Part of a small language model's weights: a variant of Adam for these matrices.
Each number is 500 + 25 x the weight over its row's rms, rounded and kept within 0 to 999. Layers, rows and columns count from 0. Numbers have three digits each. The size before them is the row's rms in percent of the matrix's.

# q: layer 4 attention query, 320x160, rms 0.108, rows 141-159, columns 0-159
# k: layer 4 attention key, 320x160, rms 0.102, rows 141-159, columns 0-159
# v: layer 4 attention value, 320x160, rms 0.0849, rows 128-151, columns 0-159
# o: layer 4 attention output (transposed), 320x160, rms 0.0907, rows 128-150, columns 0-159
q141 096:466515525476496500506511507531489481493512508467554530498549524489493496503473509499519502527510481555508518511475432501493497518534538505496520481483484487545535549569489513468457510501476500500494507470480486504443479485506466502498477510499491488463557502499515480533481485513505504548492467520493531479507481497494512451526537496495534451452498477505521512454472495480460529497478472460506534483509487457477500490493530496471503499515464482466512506542485468475505514534552497
k141 092:428449469512484533539489484525505506524551447487577514514473504484531480522526513472518481483509542507538470455480472501467498494495501535527490518478527525473485494505458505483467507528572515506518498508513512511495481520504488470485526498443511509489528517514485500521497499494512510525519506521517490498517494470516497487449485531521514475493514522525503503508513447488481482537499476492489448498533509499499530546482516493483505459509494464468537498480493528515490520492451555
q142 137:547491538475457495510502513516484487453463481500453509514507460524507537502442475530505499540492492520490469490528534481529523506474548473475477466470504462490456539456529520541454481481530481515476476478519524468522505509532538490526514530497541490488511510499504489519479515529504461504491521489476512451504511468498477528551532507493456518483472492476506527508491516503496504496528512499480479518512522479522482467484548491471452503487474564513510525505500521508525509452500519
k142 100:518523483480505474464506492492522466463518527514490483464501506463459509498464495464525443505453434544482495484481490513534518538522514524473481491518451502496476508507486486539480560484491506504479476493486505520489529536499479476485532510531537501506540487492520487507503512543520475512520538493503522523518511486492512490500500513478461527575471513535507502479514500488472475510430538478501514529521499516513526482501529526458459437512495520517506491505495500492497484432496505
q143 094:491506523512515488461512481526507504494504470475521556502510579526535464521481539499496510468528516507538502539464466495449532486532512479507501486496474471530562524541478505509469521509478475486505515502504506486456501510506501521493464468444478496509485487523533466477516510500567534488518492565491493535507481535540499507464502527521524502491507479484517493460486473501502524505491537474523549464479500449481497496514470540495482457485487492509501489514530493472507503479518492
k143 099:460473507482495498506513478457460529483496478531505537521486508486502517518528515499507488463558536451537479505521492513488490476484452482500498494563489485462469490503504532495477481485520489505523483508526532491518467494522499506505504516450470546524472490511466482470497466483458517486499503539483515510476481530511503523492488517515529500488528508495457521545499428496469456528518548522528474510538500440450498572504509492537513501487539483519504497499522530501502515492507497
q144 092:495490519533514497459500484453495472515505492449521484496506494425510496502512511495506459503491501470470491483453509468501518503538467495510485510548490537549493471495502463502506484511481492507477469462544506456540503485465487535501522445553518497490497527493482510484524516532547532477510457504510531525531525519560454499510501487497477540495454534505519493507466536525512519516484523475508487455513485513471523490485491508514461472492478513526466477532486514529498479549488511
k144 101:476510478498493485498501500495529497495517520492436471495545490485474537489479506496534475458531543482499508495459484484488549516506455504538453475530472446507444472491470511509499521497498499497520486461488467486524466502537510458509512537516501511491495539479540486515498496532529529508477510549477503475517498478509532542543509518509481535487476491510486512420502521504480499510539543510518492465532538458490545478482513517465526532497500468532481482496492476503460513493506486
q145 094:487504480479475480521492572521481501509502495468509510460457464501529506496499512504508472504468487548490471406517538508504515513500497540536502539507481483494508501510448469497494518472472498483512510520493467531473498520490518482491516474498505505536512524515476493513512496499485463521527498495494534498552498498501499525480542481504485543517498538465507514536532561480487525481514516491508475505453472501440561475520486500452477439529518487501525507492478508510506521452487506
k145 083:474501534443503493470513525502540479523510491491504520531489492530506466491526504553512475498554459546484483527493502453509503501503507482525489499491447519501472554524490517470499503469471501509526481511525477483494504503481534486475502513479471476467488517496489503502527455549515524519478499501456483500536520527495510490513509450505502515489519524521553470494494522491459501500505487420516520469486499497465521515527483467471472486510509507534519509558543496525464480433518478
q146 091:550510526518495510493477505485489509461457479494472506497546531524508498505495449545499510524527466502536494521497489490491432470496506507487514448518506468538441556477501517483504523505479545513479493483517525481536537513468485502520489506493468503494466500489510523486495510550478503478495477487507480463519504522518510502547547532473471470490484524524519469517461472531505485502478507536496502496544492529478460475483542503509440529517439503527467514526482480474505514526500489
k146 089:514534477514517524513500506526504518521524494440494514491500495502469487522464509451490509459491488468493563484491505531494540480541473536468521523468500468518537462470479497512488515504504490508471490498509481519515492508470498505504533494527485518510519478440503473515520502490563514520494500528523457493456479493482489503486518563475506537557525511561477494489512498519465505499488525595528464501486497513506472494466511496530493517509475524491471477512438506501524519494505508
q147 092:507491494482485518491477554522520471494502493502470501471488465542541509487480503511500479465495489513496466449538536511489500489515499540549467521511489432503505523480455489501507507440522494486519524552484484512478500516490523479492509484457482498526516481520508491542535495505499481476551566486482510473548488495501499515482519502483438535520472517489514514526478527517502519476535525529526493508452518511516532489527490480436474458524512490521518514484485495495469516442496521
k147 091:480535522493512514468506538478498484523490497486476543523513480520467484507534496522482474523480465537467501530511511454533487499527504484508468487513429520505496525536517512473506518467444465503515473498528488501509501501471520467468537491526496497468506505482507498534525490541523483493492503486428494508523555554503508483536526484479480540522528511515515494511546495511454506487488533478522506471509508519463508512518483449518468494504509553507540515553509500525532494445492481
q148 104:511487475487510451443544462477504516502497508505473463492520520472509454522547569486470508495466496465456514494525469499488493515511454525523507509508514529493540510498500482512528503520466476485500516523497485498458528515496491485468516452523455529535477477530522465457477510493466502481513497486541501546512540526548485495489474490484497515508511518532550490534510512498520485545466477470482491518477463545484526520517485508516539493495506476507503513515513510515501473543450539
k148 090:497469519498494507498528519523465493535479477541507477517501484517499493463539480511494527462580536495518491504505479508492542498493513481507461502492483461454501510495522538470474465512489504474501532524520511497522490529542513478499484473481439519450549503512467532488480476451481548494505457508448470486511486475507529507473514438514477485507484483514540453512459488537480533519521535486514513493500485471471477526501501510508514513520512482522460521537508528498502550506517505
q149 090:473528474482485513542529517493516519476510510493510512505501532483476470477518457491513516536472480536521533512471438517523502503506484472473543465480540484519515468547546528453480495508501506526491508504509500565481481455503492493509483528496517496494528466458465533473474468515490522515504521473480489480514504506462542455499565506489519464464507517492517494483502473475499516527493474495521455534530517489462482492469550509513508491560484474452535473509490490487508516498477511
k149 096:492471511533517471516518474481528537516491484510551487535454511468502467485503488448511503562501502474525522494475479518466503480480489484489486520538547526483535502492512446490555502521511526499504510502482512469465532473475511536500523473487517499496475537514486487471477475487454520518512515533537497487524500504518500472500509533524508413506526495528503482490457456485541481516518489508514454503473477504536485528470513540513468499508447518483526515509501535516483491510474542
q150 106:490531514552499532491513464484514515486511473480480550521497541496499467474541489486544492513526496475521535563489479496508519477505473452455513457525489519525538484504502528473526480514504512489511510490527484514558464481499511503556460496464489514451494518445459531499485492500549563497458500516487473480521499503518483524494500514511516484513500560491488460461509453513544496518506506500517504485523501463509459523477533518486525495473486493482488486453490502504496500514514482
k150 109:536492513507524482527495468461512528478489483509499513499440516507499478482481514461519511537512511444531524521528489537481510471462487479522511486514533505500505489497489455534560488510528521504504513508447513474471518463494502513513485496439526518572462495495505464491478481508453497496490500517561511511466477475504512503483490516526524424497514521501456488543477499483521480501519501514514467492506481527553474513491488516498530550491482522515485480474494528518488487545539501
q151 091:441528506526528513491523528524478540505507536455561468533490530493484499537491517496473488480512484516498520532538513489491472486510477492458454514475470529509531480541529513520442492527481502498506529478490512525502485503525502486519474494512457477493502485498479507497506507447546522544491490501501477541465469521524514559467497505515511476531506511496505470443511457513507498491473510523478546494499542492470469557500481499535487490464506509480524495484494461455513516474505535
k151 111:495532489517516540525534474513450532517495490502513517498474521541535473533481501455457507479481511446490537505506522493511481468496453483512544515467543530512527470498501481504509437512525470499508498509481537518520453475494531519499471495465461507531476488538465519484497473485487503498488484494537516484467472486548514512506514493516516495451549492455487495566503482511504515485533451507477503486507498522491462500510504517532554550471509497487485468495455514504511497528512511
q152 090:513532516511483496518499494468510474532477518442508513527512465476457519471488488493535513547541530501479492501506464464517498526505503458521500477521488500546463487488490488447468520504528513485498479451543494447489499479509523475474541530518556514458499523507520451485537522488519493486484494489504511520491515514484482466542491505491506491482510478536504536475477524488477522492469501516500503481500507501480537500488485488535473500475460516529422512536488558553520485512526471
k152 103:485477498497503516498489515495505444509519491495474504522568490447514535497511523520552457492455509507516468484480511469480522521472521518505467504518479496512506510510460517515509465476513494513514506473505471502492501535537476500506506528517532467474466513468535498515497540494589509531537499502519504477497498525493510508492487551485492521468471512501483511430502528484476543509449474502504486514492518470447561511482507521452505440523516467492497490504513462511520482490503494
q153 091:528523493532498478485531466507507513480482507505484494498488460517474530497511493451517530500515491498451518533544518451498493530480497498458470533480494515495454502472499506472489469498495497479498485481520538493526493554538527482465505513518513499500495501494474483461467520465496478502442479492525458509428525511490463517516443472514502512503494541528509517474547488457485505484507527486495534527506498509516477530500495470503566526441511536514479523508519517536553510471521480
k153 093:543482512498461503488517509519456476505518499487502495503539524465530503486464515535490492475460494511496476517518516492508507524488547493523454524477489500506519527538479462543475462518497503509491516521504507539482464550531483523509499550450491475538490490516522498496442522458556486539504491478518505520456479465517524502493514472520502502487495488463537511496473554496507563498448511473472542525486522493500512486463491504473493486507555450491464471505523483494502485518519491
q154 086:454515522509509501476491520491471489518493505459559534504487507459492471479454518466532516535499489513452523475469519478511530518493517485472488513452516531534520522557498516477420484521454506469512552468523494509547470521500517515504498489537529451484496511509481480483476512493524524516511447488479501528534501510543507495490489512524516481475454509471526518458488496487494501543467473474520528493502519460499492500548496505516496501465489500512477507523510477506520487518553521
k154 103:440501487497462488507511473507497505490518462509509520502493510461544509496506517496531461505497525464474492456503535473508504516468485496494491564525513536463453513532490483529456483513530485511528483496520519494503463512543535503509491540448519507534494520498452502471489471511526500528529510545479510520535466498495517500520481501531525489421503491460521509493507487466464483528521529451485498478500518478466506551507510483500529490517534455449488484508517500528473492476470515
q155 091:464516503505476489491497524484514451504526494426523474500494477472461535530450491505505465489513452518468495452511543490500492508534479526502454509511504520541499488506511493508511472484496466476484517504505481486516546487505523486481525468558520490477543514508506519513531516523532500483513486459537525536475502493519488502560506485521496514541463510501478492470465534553474521512498522521515479474507501514462549494493456475495476447519498554493495518509457526492491512485486536
k155 100:456530474511482534503481523522522483520513487477482475492504477519484529516450503502514447477493498512484513469473549468499546506528488518528479502507480491498473506530446507472503495468498484478511498450485487495490438539496496453473506504497504482507479547526532495559512512536549502518494491542499518504514527511534553442549532499486485543506484493462483502475519510523467493495499506489489488474497555521479538508476497505440539512494497478521488455537496464504492482497513497
q156 092:461503452485503498504492561543486494542527548493548457467503460482489496472495480469536495540460506514454528457501510486526518523502502525489518573469490527456513439513475470493472506510504513509503540471493449507516510531504518511518519516526494511520488519519492492522484495463470476517514519503468517513522502481462512506464490467492509494543441529467511496476546547477514525500478464517479518518478510522520513471513501503512528481489512465519493502482481497546522503482501494
k156 095:477493512507506513483454522507514474510499522493544488504507484512518495485512530549504483506495490515462511499491512458554484530499507487524524518481473546499455512498534493509460487499489513523522498479513490499528520475517530470506498521478529455502481502488493553492517498509520492541494492465496513532520485512526498522538492433493499521432499505498547500488533544492527482484523427422463543458457487540497536486515460495479476491499507481473535503526525492530491484466477500
q157 088:501496512492450496466509470475499521500474427521553495518479540540460496488511543494499483504531518509474515499497444477481536497493514465473503528516466539462461531485499479499549504529487488506496523518525494542502448503480524527533473509478466527531506488506476496508480524466480479470522464532595489500479494531520508488495461507514517454516546478486481520506517501522494527493468493472498467507502469510511517488510486484476525509442519494493511492508514531519525485508517481
k157 130:495486500486514486502477488540493487468508481550502483491456493505471488493477505476519456500482470552501518526532482513516519556497529512464502500518516492462493540520481518547459501490517507485498539492493514506495510532522487477522479490526528536559572478534480485511491501558488469505505497489520477508472465451489509485463502489505494487525492512513500495494509494468456501542440492461500540510519502506479524501509481533460515477461533493491484493487524538464511491425548506
q158 082:481500545542471523495507496483470498495509477478530504485477495531488491502478529531507466473511454509492496456513520468478516459529473509460473481533501511536487483533480505509517497482500489509493509508519490516558477509475510525462478442536526460484501493486468537497513490539540505477487463486581511495493491504533487551494543479523499519495477560498470510492472477521517554471498555495522509492524453468466507505506476494483507466514478503463511502512491525517505550495536522
k158 090:455514495471472488506510496491530542515528482474487516486465534516502509509482514510529499461502542497480499512490513511462521474492498478471462502527521492495462528532458455495505533527511490500504475472449530501486436507524495452483528546473497512535490491504528457531486486505535500520434502547491539493501490493504533469524541490541515503518505502484494485456476523501459505495482561479519499470500564464517504522466504515501522531485547504505504462474533494470502521502516479
q159 092:536471528529499513476474492508481509502469455491469528499500505505573481455507536516539484481528490514492501472506517510488519454537433484483495489524495477559506561505467492500530549429472478495504494498504478520485458503487518508488490466490505498485485487513512523507529501521498518461496515495500483472532467514529499509492545536509470496490498524518497554500466450526526537473515546523528531488474480492507506479544508500508456503512465467537483505499489506519469506518533492
k159 098:454498484465516475491498506479511518491474478521471560496461469489496506508536522507513472462466534491485506532508538477440504499505468518503454489532483483506489508498484491528499510511544471525487500482505492487477531505524509477502527503487538539504496500465508441522524460505510510491487513502476502498477520533466482512514514535517503522499539526527467528479492515490431521506490580534513508467506538483460489504458472476474510515483535532471509510471526532492546535457531498
v128 104:502506544544512517501502503446499494467498506492530497509537502522510451544533447533481532522500485513522467496487500483481493497487515473549545458503518488518509500517500493511525517517496472527510478527489526505511505509486468462474487445508509477524489512526551461492483502510501534523528469465486464531520496483485523462489518479516454543512465540504480520515476494492465452538484521433525480507550502488475498531494448482491495462506505506510529510511512503531451481534486528
o128 103:522529511497515489527526422528451527485515502492494465516505508550506476516499505512519466503504529487526515489508457509499492504494504517447476529499508516478521469495549474544481469528519491485514504523517481541462557479500464525508462536468514514506500496480492490491506487504505482455520522508500494516487464492534473500534494497496494497496522502501521447507541557464509569483492471483431528452508498507502500451486537471508463529457508501494501513502520539485493479498508464
v129 096:482510529551496497496519519493513488505468514482510473504558537529515514464503463459519506509520494499466529485506486500507496513487515473485492495494538492526483509500557493485474461472480548492497497526514513511515534510473501523509493490490519464545504492533523457498495495522463501516506484485500487494503530469475458505480525475449474512510442515516546435523473545501495443515463502450512532500554488486509487496454428470510499489518514479508500500546499469452485489510489517
o129 092:517480472464517536490475451559491519490528494490489509502489500563503503507515517532500481466461523517550520527479443501460486493511469504516483478491476462505518506503454518546466522515559519491545496485510483510474487518536475486511509479525476514473499484518487478541524467506480493470499499518504478499507457495499498472510509523513525505544535535507454519488489514501487529491490521491478539441467514512508510456507507475467464534456478523508521493491539539477486541504532463
v130 088:520504497480484498506472528536475520518490534490508480477446505473488527474472545457538497490457517498461541478513524489498534519504513536500468566524520487515483480494525514515527438493474492476500514476502490500519549475504537523510505545479493520490490497469467522530520478507478462514483490546508514542458487487489477504551496497512525479497520478508505482516482498459480500462575510548482533476479503474498470513485480516486522556479485504496521505444508509461488518502495471
o130 087:505483561494510513480527556494537453520510472521456557467499517490554492500501504498494549457520529507528449494510469490511508512524464464566533447494476462500517519492460517481503505507518489489475472491494531472505448503494473464505495466507478532502519532509495505519526520472521490495487509490454531452496512503489496509473522496508504490516514478481444493484492469509462498489492521513574477538489479516495502523496493529495501491521487495486510490535488460520517526474491545
v131 102:487525506563500486511496525491509503541503501471534475518508466486496510452474442499523524508466537510503531477512499496520532534502537500525515562500526491512483453471488506514541444519490476510507518493515505512510551477486518499494489543504519502496485506479505493522502491524501467495488465530539500493467518473488477490545514496538487510517512537494526431500492517448476526478518500478479516487510491458517491494434484503473544482443493508485520507469468517538477501521498440
o131 105:513500538493522500462537500522513490500513471527428556498499561541540496524458492486492529463537537491535497520474457523498526499480463468537529481488513472510532560498496500507548545452497479481494493465499524506487482485506464481448456446495486538477521508496487492506536487491484496454472522521433501447498511495497500476498505500505502484536532483508445478496495489481488495472520476496519503498496490527502493499521506484505528522510503502519501508551498487507513478489522490
v132 095:506497481500497484505479530497489490512495513505535514494538462494479497531478457528473462503485516551500496503513489501506521506504571524538568503507525469462493518447484485499491518491496440515506472479559510471494539477501488516498504536470535507477485511438505513495500509499502510498494510534503481483492487481504528520524497497527450470493516505477503487478508509487505594474555471489507483474520515486535484512486528506502475481461504477502512486462448513557459484471483489
o132 094:496501537529493473484494505468504525491472489497440510500497527496515485507481503503499517489584520434499482519490509477528491476488512434540469488483496477526495483468533521483550515484458492498471514504517485498517505470507494520473480471487487483520509508497506519443494512535510473454490512465517502499492496489518476512507499488488525521497487478506554439480525478475529467456499498484546509550512498482523489505517494497507577499531531519522450564510521493497514472470502490
v133 088:492507506494497517497510520512508507490498535512484480498471470450526532501521529513483526511495547536517489481536482489529480490497493508499474536513480476476481541485550498497496421523523472492507530502503472535490527514510507495523487555481477524490516491511457487499501496496500481477477547569493526479480457532487497494529491550515503453492582495514466495483506503493496543482528533513464500492525444452545503513549532497485495498501495514494487507523497513503494492489497426
o133 090:464497529502535465490494556475510432484487523516509513500569498495512503497477515513578505532517467513452505518506511500511524536526479482527545473484477505526478501493504509503526490518497507520489519473477531481516478496471531512478482476483534523478478549475500554504497493483491501524434483497523475509515530458524469509475457467511491527505475453501470516449498519525511461480489485501547527557486519537477466518515469521494500516509522485490506528512470503519498505500486510
v134 105:480522536537520490493497524510513494530504527477513511506547468512533480481521464513515500488493534477500503507507530496504521508516519528532564500478487480517504502460517488500473458485494428490498490503552535488491550462468488505503496515484537501504451463476520477524508491517516489523481493485475455470491510470477482510533525486552447497491483559514522500484499523489492545494481577494512491461493507478496510509442500471501504464494526495511536495464475497522450500459494469
o134 102:504490530515521530477530492482505491501553494482461506515514518549481517475475489524530498446573526503517483549451511456510490499513484457558489488467505465497514492491515521510531537500512503485481501489547501515518497484491465510479472494492492518477513522499456484456504507517516518450468539527502512501495493481497496478505478478461549494519537498468501457453519486493472496482547471468529472506512476508536488482506504471489532530479482500507442528531544542473508488497517498
v135 098:492528452520533502486505522535475461471511517499506504479506531484520493442470463474539471507499531464465523477513515502527529484486487536517534523528484515528517464507458490496491510494474550485494511486558487500483468504525512468538476492493525529538481506487498503484501511464477493460504485511529538507497480481497474536465504483512540565472439495470522478531493510502513492435552506503516508519494468517469473492516480543495483449499501494477460506513482490527495515488509546
o135 095:549472532459476531469487481461523495523503475507525534529508471492462503506457528501440517474500492488519493516515499474526490504559491523499455486493508503562550533524467499517483494498498463488485483475518509502492466514482482526503505474526464495517518508515492482501512526523505494490485499526501452459491534544496541480465485478493496475538542500533479528497485456503516485539469493516462508488478481501493519513514512493492524542543521494520555453481462474472471509556516492
v136 095:495532463536481496480482504469515516502532486487475507547502488479507453540476484589487490498524522472517525489480522509500521497510478500517497518540465471450505517482427482550531567465479462500496507504488505500498456495497481560524484484510510500472458531478538513480490502470492509482528488458550507543477466499528523538477511493521498523506502510496528505494520502508508517488475481525501464478515495511524506509542509522526482475466503475504510487507480531560477506476490493
o136 092:481481530533496482498537461515452501510464480541496504514509499477504508476495503502492505510516466499508497479499544512530477479488527484462469518505507554503510478516519507490526530524473500569497485500528483539528523498443517513446488490496490494507515528509494504466498501491514494487523489502504496476519506516494484515508501491501435534520514474527552489522538468465548511500527461487489477522508498516527508499473498468468541451548526439515457521497520493479451426532497477
v137 116:490510529488519521485494543535512493473480535489531479516476481512523478503483510554487472507487539529510520493503503497505502489519592504497550539480459501516513523451511506484474537521510461496496493500525483508451556497492515502470495515475515542456473484495512502524496498492507479500491515483500483502519471494470489497525504489536470480450517510497514500469533509521489584482533500505467502482490506500503480485516545482471470468455507511493499494439462507568484497479493458
o137 112:496481508562499496483504504461534481493474482497433523470514527479487514508485482492502525477607520458508484547461512479506489527533461440524455465461525471504507486490539490499535508514482518544444509496503507493502517456497483527495483483501513479494486538497505491464487506525511532491466523511512475467497542497513504503480473477496487528523498491498540464478488508498513482480507522499507507500511479499519483523506497519486528522524489496491453565532518522485522497543512527
v138 103:493540530523527505471508513495512521533513498484479535492519470501534509468480511492545529471504497493545493492500512487549510506521496499492484517511489534478525529471438490469481457448495519498504512515540482519525519475414488533482497479507533518475459493509497502537521500493463481481481479507502475481518523507487453506559516501476535450538467504490514485478515511498490490508525493564515516490532502529490467474532456489444517466484469539483502494493492460501491472466509483
o138 101:487502538496476521480509520524505450485494485503526490493504515515483524493491452481484538459499509516501474524459471487458510503511526519527476495491508485482519510490505532537534561486522472524568486452526491483501498483517455460467499473502468540467523519504489461509507486481524509461495473502476497456434548500473522465503481481503496526557493553526483479503473480485490507523552505515524487450482484484534510478507527491475503500475468531512479530520463533502524506512517514
v139 111:509486483487517497513516512514486449506486495524551515486533504520509519509474438451524430510469485529446458512498472493526509504484514523521558473497524483512492479508506485475468504495506515512510495479547523459482483497525484441508496509476525501496537492472489515499504508480532523518521526539488545432494494480494483520483513501512462566498464502488517476537488503488503526464550466478520506506477503487511510488453517541491478448514508538488525493525513487513549511492500522
o139 106:539533498450467474515450498471496558497506491484484505508483501496477484512465528491443490496521517458527513514521508468505526475498494515507480527499527443566529541483488525484491474475517498453455514493508536495508507500516505508528509498492456456525476458491540499477505519549506482453479514487535520515490511509524525480493498497456544466488512527516489502457486486502505483498448519482509491521512505473481506516494509501539553559503525530550516505480497472465499505505509462
v140 094:488485504549523483485503516557497520554487514484505473504501524528535466439474479470537478458519471498470532505480516497492516525523520498501503533484516533539518463501495481520516527480489563468501482497534529450481501511474515532492499470512530483533465524503511480482518486486515504522509448469490480507492522479487468524500540464494523526457439530511533465521502504483521522508478522483527541481477524537484505468425499511506526472481487487512522498483510475509492537485502519
o140 096:530489516522483552476537478514519539521529474499448528487450505539486516512507509515459514451517552481561488525480514488479477479503497492544468479487502459479527521518480516512477551453521502519499474486523500530490497494503460484489525498512457479513541455514505424514522532538517497492506538525480498460484486511470519477490508526476512484544525547479509503510469484504482511524499491531503482454503495487534529495472502479451495484467463494508490478506518502466505515516511493
v141 103:500489489435483491514472502505501509475453467545497489508491507505472555501487543537488461510512517517491501491502492521480491465522554469445475494492514490465484557509552529463457537548503498497497498521490481518473496510530497511495501539458499551485498500504495508516472498510510512471472535507479537521495482524506522505516482490486462481476538460487499537485551508519496544479534477498471505533469515483520510559518539486523482546508540485504491487461490527486541486493517510
o141 105:477454458537497516518456538483525521512470507506490495471488490449517481498520466492497501518514501497454490513510496506500486512476457477500532474491505517500454455455515482461517471529460540516467524511443486429531517500539527492542529507532526481496466519502533548495484486535465523522512498480542485533531539499508505539467525520529507502485469493503509523485505490529543483493472497481489501524493482510517473508518521533527506493541516510492456536473529485481522496482477534
v142 103:484507496502483487491511487500512534472499443517485508508479522512492487492507508488512514504505465458504495509480491509496544521503494469471463484485510502487503471539501519472520481469464518501518511499417552517474458520509513499448479474511515482526494523535520473494478505528495492520488457497486503519504527487515471486461511456452565533509481491496470484544507483481478429512489517514520514513492501528448476496507455493504545522500505553493531509536556488449534482524514533
o142 104:489509496485519533516504489540497530507514491521526501500494472519517504484509457481470497526445529522539517480498444562466511487477490534468532498528523499490515501507502490533465492507522498528533479487494502497480504489524435426527500510509485523498471474497504500538509481514489498495544523512461519474471493532491534479506518529532476467521511550497479542539515482504472527515493467501459487458518478493479518483479529496535407508492477521482504462491476500462491511521498478
v143 099:478542488575498505496531511489487477512519507456538497513540510522513470468473434497508506498504494488507513477481473474530520511486540485543532502512525504510528469525502505535540501494466536505490493488508508488482502509493522500478503504505519492538490531510540494526492514490529486505497477496502530534500542476488477492507526445513469539491435509497524467504491517468469487463508545463502477492517483514490478516407478478459542433483491510487510490510493489545492506520476477
o143 100:521510511495498508476502442546489508502483491520464539502478541552489498519497496502485515464508540481550518513499495522504515472509462492490488513472545483515556531497493487514483540478533481483484529495526527549470518457509436509474475488486485517500510477505494448501527464518475505471515535494461471441489490496507542471498475498500508463562567525533472464514521499481497523515492451498473493463486490503498517474498536476506484520476505502519504507492505512490476488519555496
v144 099:503563485504484499523533504472513489497524472463499497512544499496495502483446454486493542558476491508470497487525461488516522487493546500498513519468551508510530468508531495462519492539496475521507528508447487545516509489495514446481503546515485511495549525506503520522484510511521481504463477528536518467492525482500502456501490510524482480517551455522500466465484475457487493472477458510480484517497471467495492496461500473503519491467485504466502515500459486494541490553497453
o144 096:505519485500523442494503484512498502508476486482497507488496547501505491523471500460522490539458502507498552468483468546529571481469478517479556501511525504515534542483474462494522476470479475482507530481493508523477474465535472480475453442481524539495473499496495521541498440466468519503510497494465502484538492504543534487509490493532504483516498487511453506507492518528501468510512504480513483488473521509488490487519539532511517551508524554517531478520490486542496488467522484
v145 105:505536486523493494504495523514501471456484518479511467530497471497509518477481475542463531506501530558548499496509478516492514473512569480492501540485517486474530534481555501500476550507518466493487493513506463521487529526502492526498498534462504514492517511510518483491489511467483476456531514486520477531497476497504518503486483505505444479494506481477531466481535522540510565514534484480453498518494501507576505508471535461515456489498531466473466486475457520511501473500484525
o145 107:475440469531479478499488496513532519500432495482476521490491531476504523529478514498508481508547510499477511496492512531492455474518464452491449485488476516531464484472503488507552504506461525504504565523469462499503494484516546549501492448518531475500463513521494549493496474528469511499472470508546459489561509483538477525482484509524477516510509484530518506498477519517532498459470488483483540493510488517488488477524506487476533512515508493508490546488546503511506515520522521
v146 111:489518463480504524522503489498481494444478485505561486520475491514507481570506503539445503528503499513535471502496463515498462509486515481516516500486531501482521468528544509526546551529488512502500488498475521485523485496549478472437499514497452543512486517514526462455508499495525496517521513495476539551491471498499485485464510459515478542490511506501479488547508486508478506478537522452503497523487490529488501509474506500496488421485531538494523505491497541514530510530491484
o146 106:510507495526512463544503485503502521504473495492490507497525511482525489501482480460489478530512556509492503491530517520482517517469462493468497510512542496523489491481574493519465479510497522495413535503472510539494553498467490516539469534502552475513480509483523526490518501531451499487520538485471491492496499495535510496501481519517447491466514448515515500520537529458523493490424446483467512465522507500486509497480514509504462520496484497530477533465509481488482481516472487
v147 113:497517500474522480502511521499511492496483493517516497531478473550510522493518536510496516480525527490478470517517485532500475479505544484486533467445457552506525497467562510487466534483522519492493496500565523487489509498543486508452487525485453529483477474509502492509495498497505470525488530458483493476508468504485476528483523468533461498504496510479530492494536524524540550487469502489454510505483513476506526493436534471483451458506544510495486476488521518513568479502515478
o147 109:490439433515483499507462495487533515495500486482484487496512550463472536492478453482496470523535554520486492561466525504469491523483463480523497518511542461483454507487526514507519501532478532503464559499469518479544525518520509510527491491543515480489480505512522515479488506564462543486505510552522523476517527496512527477517455526492499505497496481496498502505477486490474450521480494477486513474515499508510501501527489529492496519499483515501457530491531512445517503544494499
v148 100:487476507484518481503488499522504477536511486488505520489546467542516537451469484465563432477492511532455493496507498498510527482524552522487551486515511521483491506480543499484492546492491528509489496500582503478514520473495501507507498540488529541491480496477488529536529500502502506498470514517503524469495510490489474513519510471507488471474508507465536495537511515476497584456552490510499525492506502500517511506461541493460505492479505464487489473458462464505517474486516504
o148 103:539464503508472518466473555468553527516493514497487474484469524478487509514475489490451541482542537455507473543477499463495498484471494485560492495456492469517491535456472513467527529474498503472481519488492490469536497490513460508483514449511462491500522492489538454479502527539491487487510510496513510482489544539491545509514506510479558489519475523506503463461488458524506476545513493494526480519481478508529499503522514508508560513517509522517463526515517502483517514479512502
v149 117:516432524512510476477497492495483479498504529505456509481523487495522508489508476466504481490535470533460499507462541506509527508500489495473493507501496490522494525488469473519464521436525531515494494499511470488496522529473490527524497454505546428507489491474488491485484503455490541499550499470510448519499520517498517523458485517457551489526465484479503514505523514535538510555500463519506513517478526546519511493527490533501486511543473479502469500525456480480491510472496563
o149 115:482511491502462507497498485491516531504495488479517495494469464508482512515539549552473507481500484482498517503517492476467443468557570512500431515522450511496488490499453516495494523500512494502560479508531467490499483532497547534489518469528454487526526462512494481507504514491521463495477448485543473501513496519499472501505522501465503508481494581521540507486456499512495532498519534504479527478521513477501529484493476467483526454485511485492534479488519516520503520511523506
v150 091:513493500440494477519496519492511494480495490513506513483498505479492540559556521526449479517509509508475452517518475522487495480498491535474505453461470488494452569498509520476448500475527454486498475514508505515476474509515474477524523511471488497486550457502495511503478501514506504513485572551446494474506492519513523528476496523496462513529531472531483538498539487537501506506479490519532483511482487467492529496526523484545460510534514495503502482519508493461551486494490499
o150 095:478513465498512497506465517477473507474495524488550479512521473475484498492524512499545469525501448505471514498500520469507503509495502503494504502529500490508467434483516527462480458545470529488487521524502501494545489509506558511544521507496522456485449508500496562487454502503494524494498487482569529552541464457530468518483496492496516504442485498496521516481511476542506477479514521461527496550515524503480465520528476524550495523494503518516465526471515511486492511494501510
v151 089:501489539500492515500514491516507507479483484502489507510479498536501515416481563474554499500455513531498507498490492479486528514518556524448488497535478512517494459529521497470504453501459513499517511496460520527481520493478557493514486500483544509490514523494503509526516496518503479498470482481512486498485469504497514486562454473495506493467489478469504482482499497456494501479566475516469540491498521493487496535437510467456566563502501518489525500500510480494492478525497517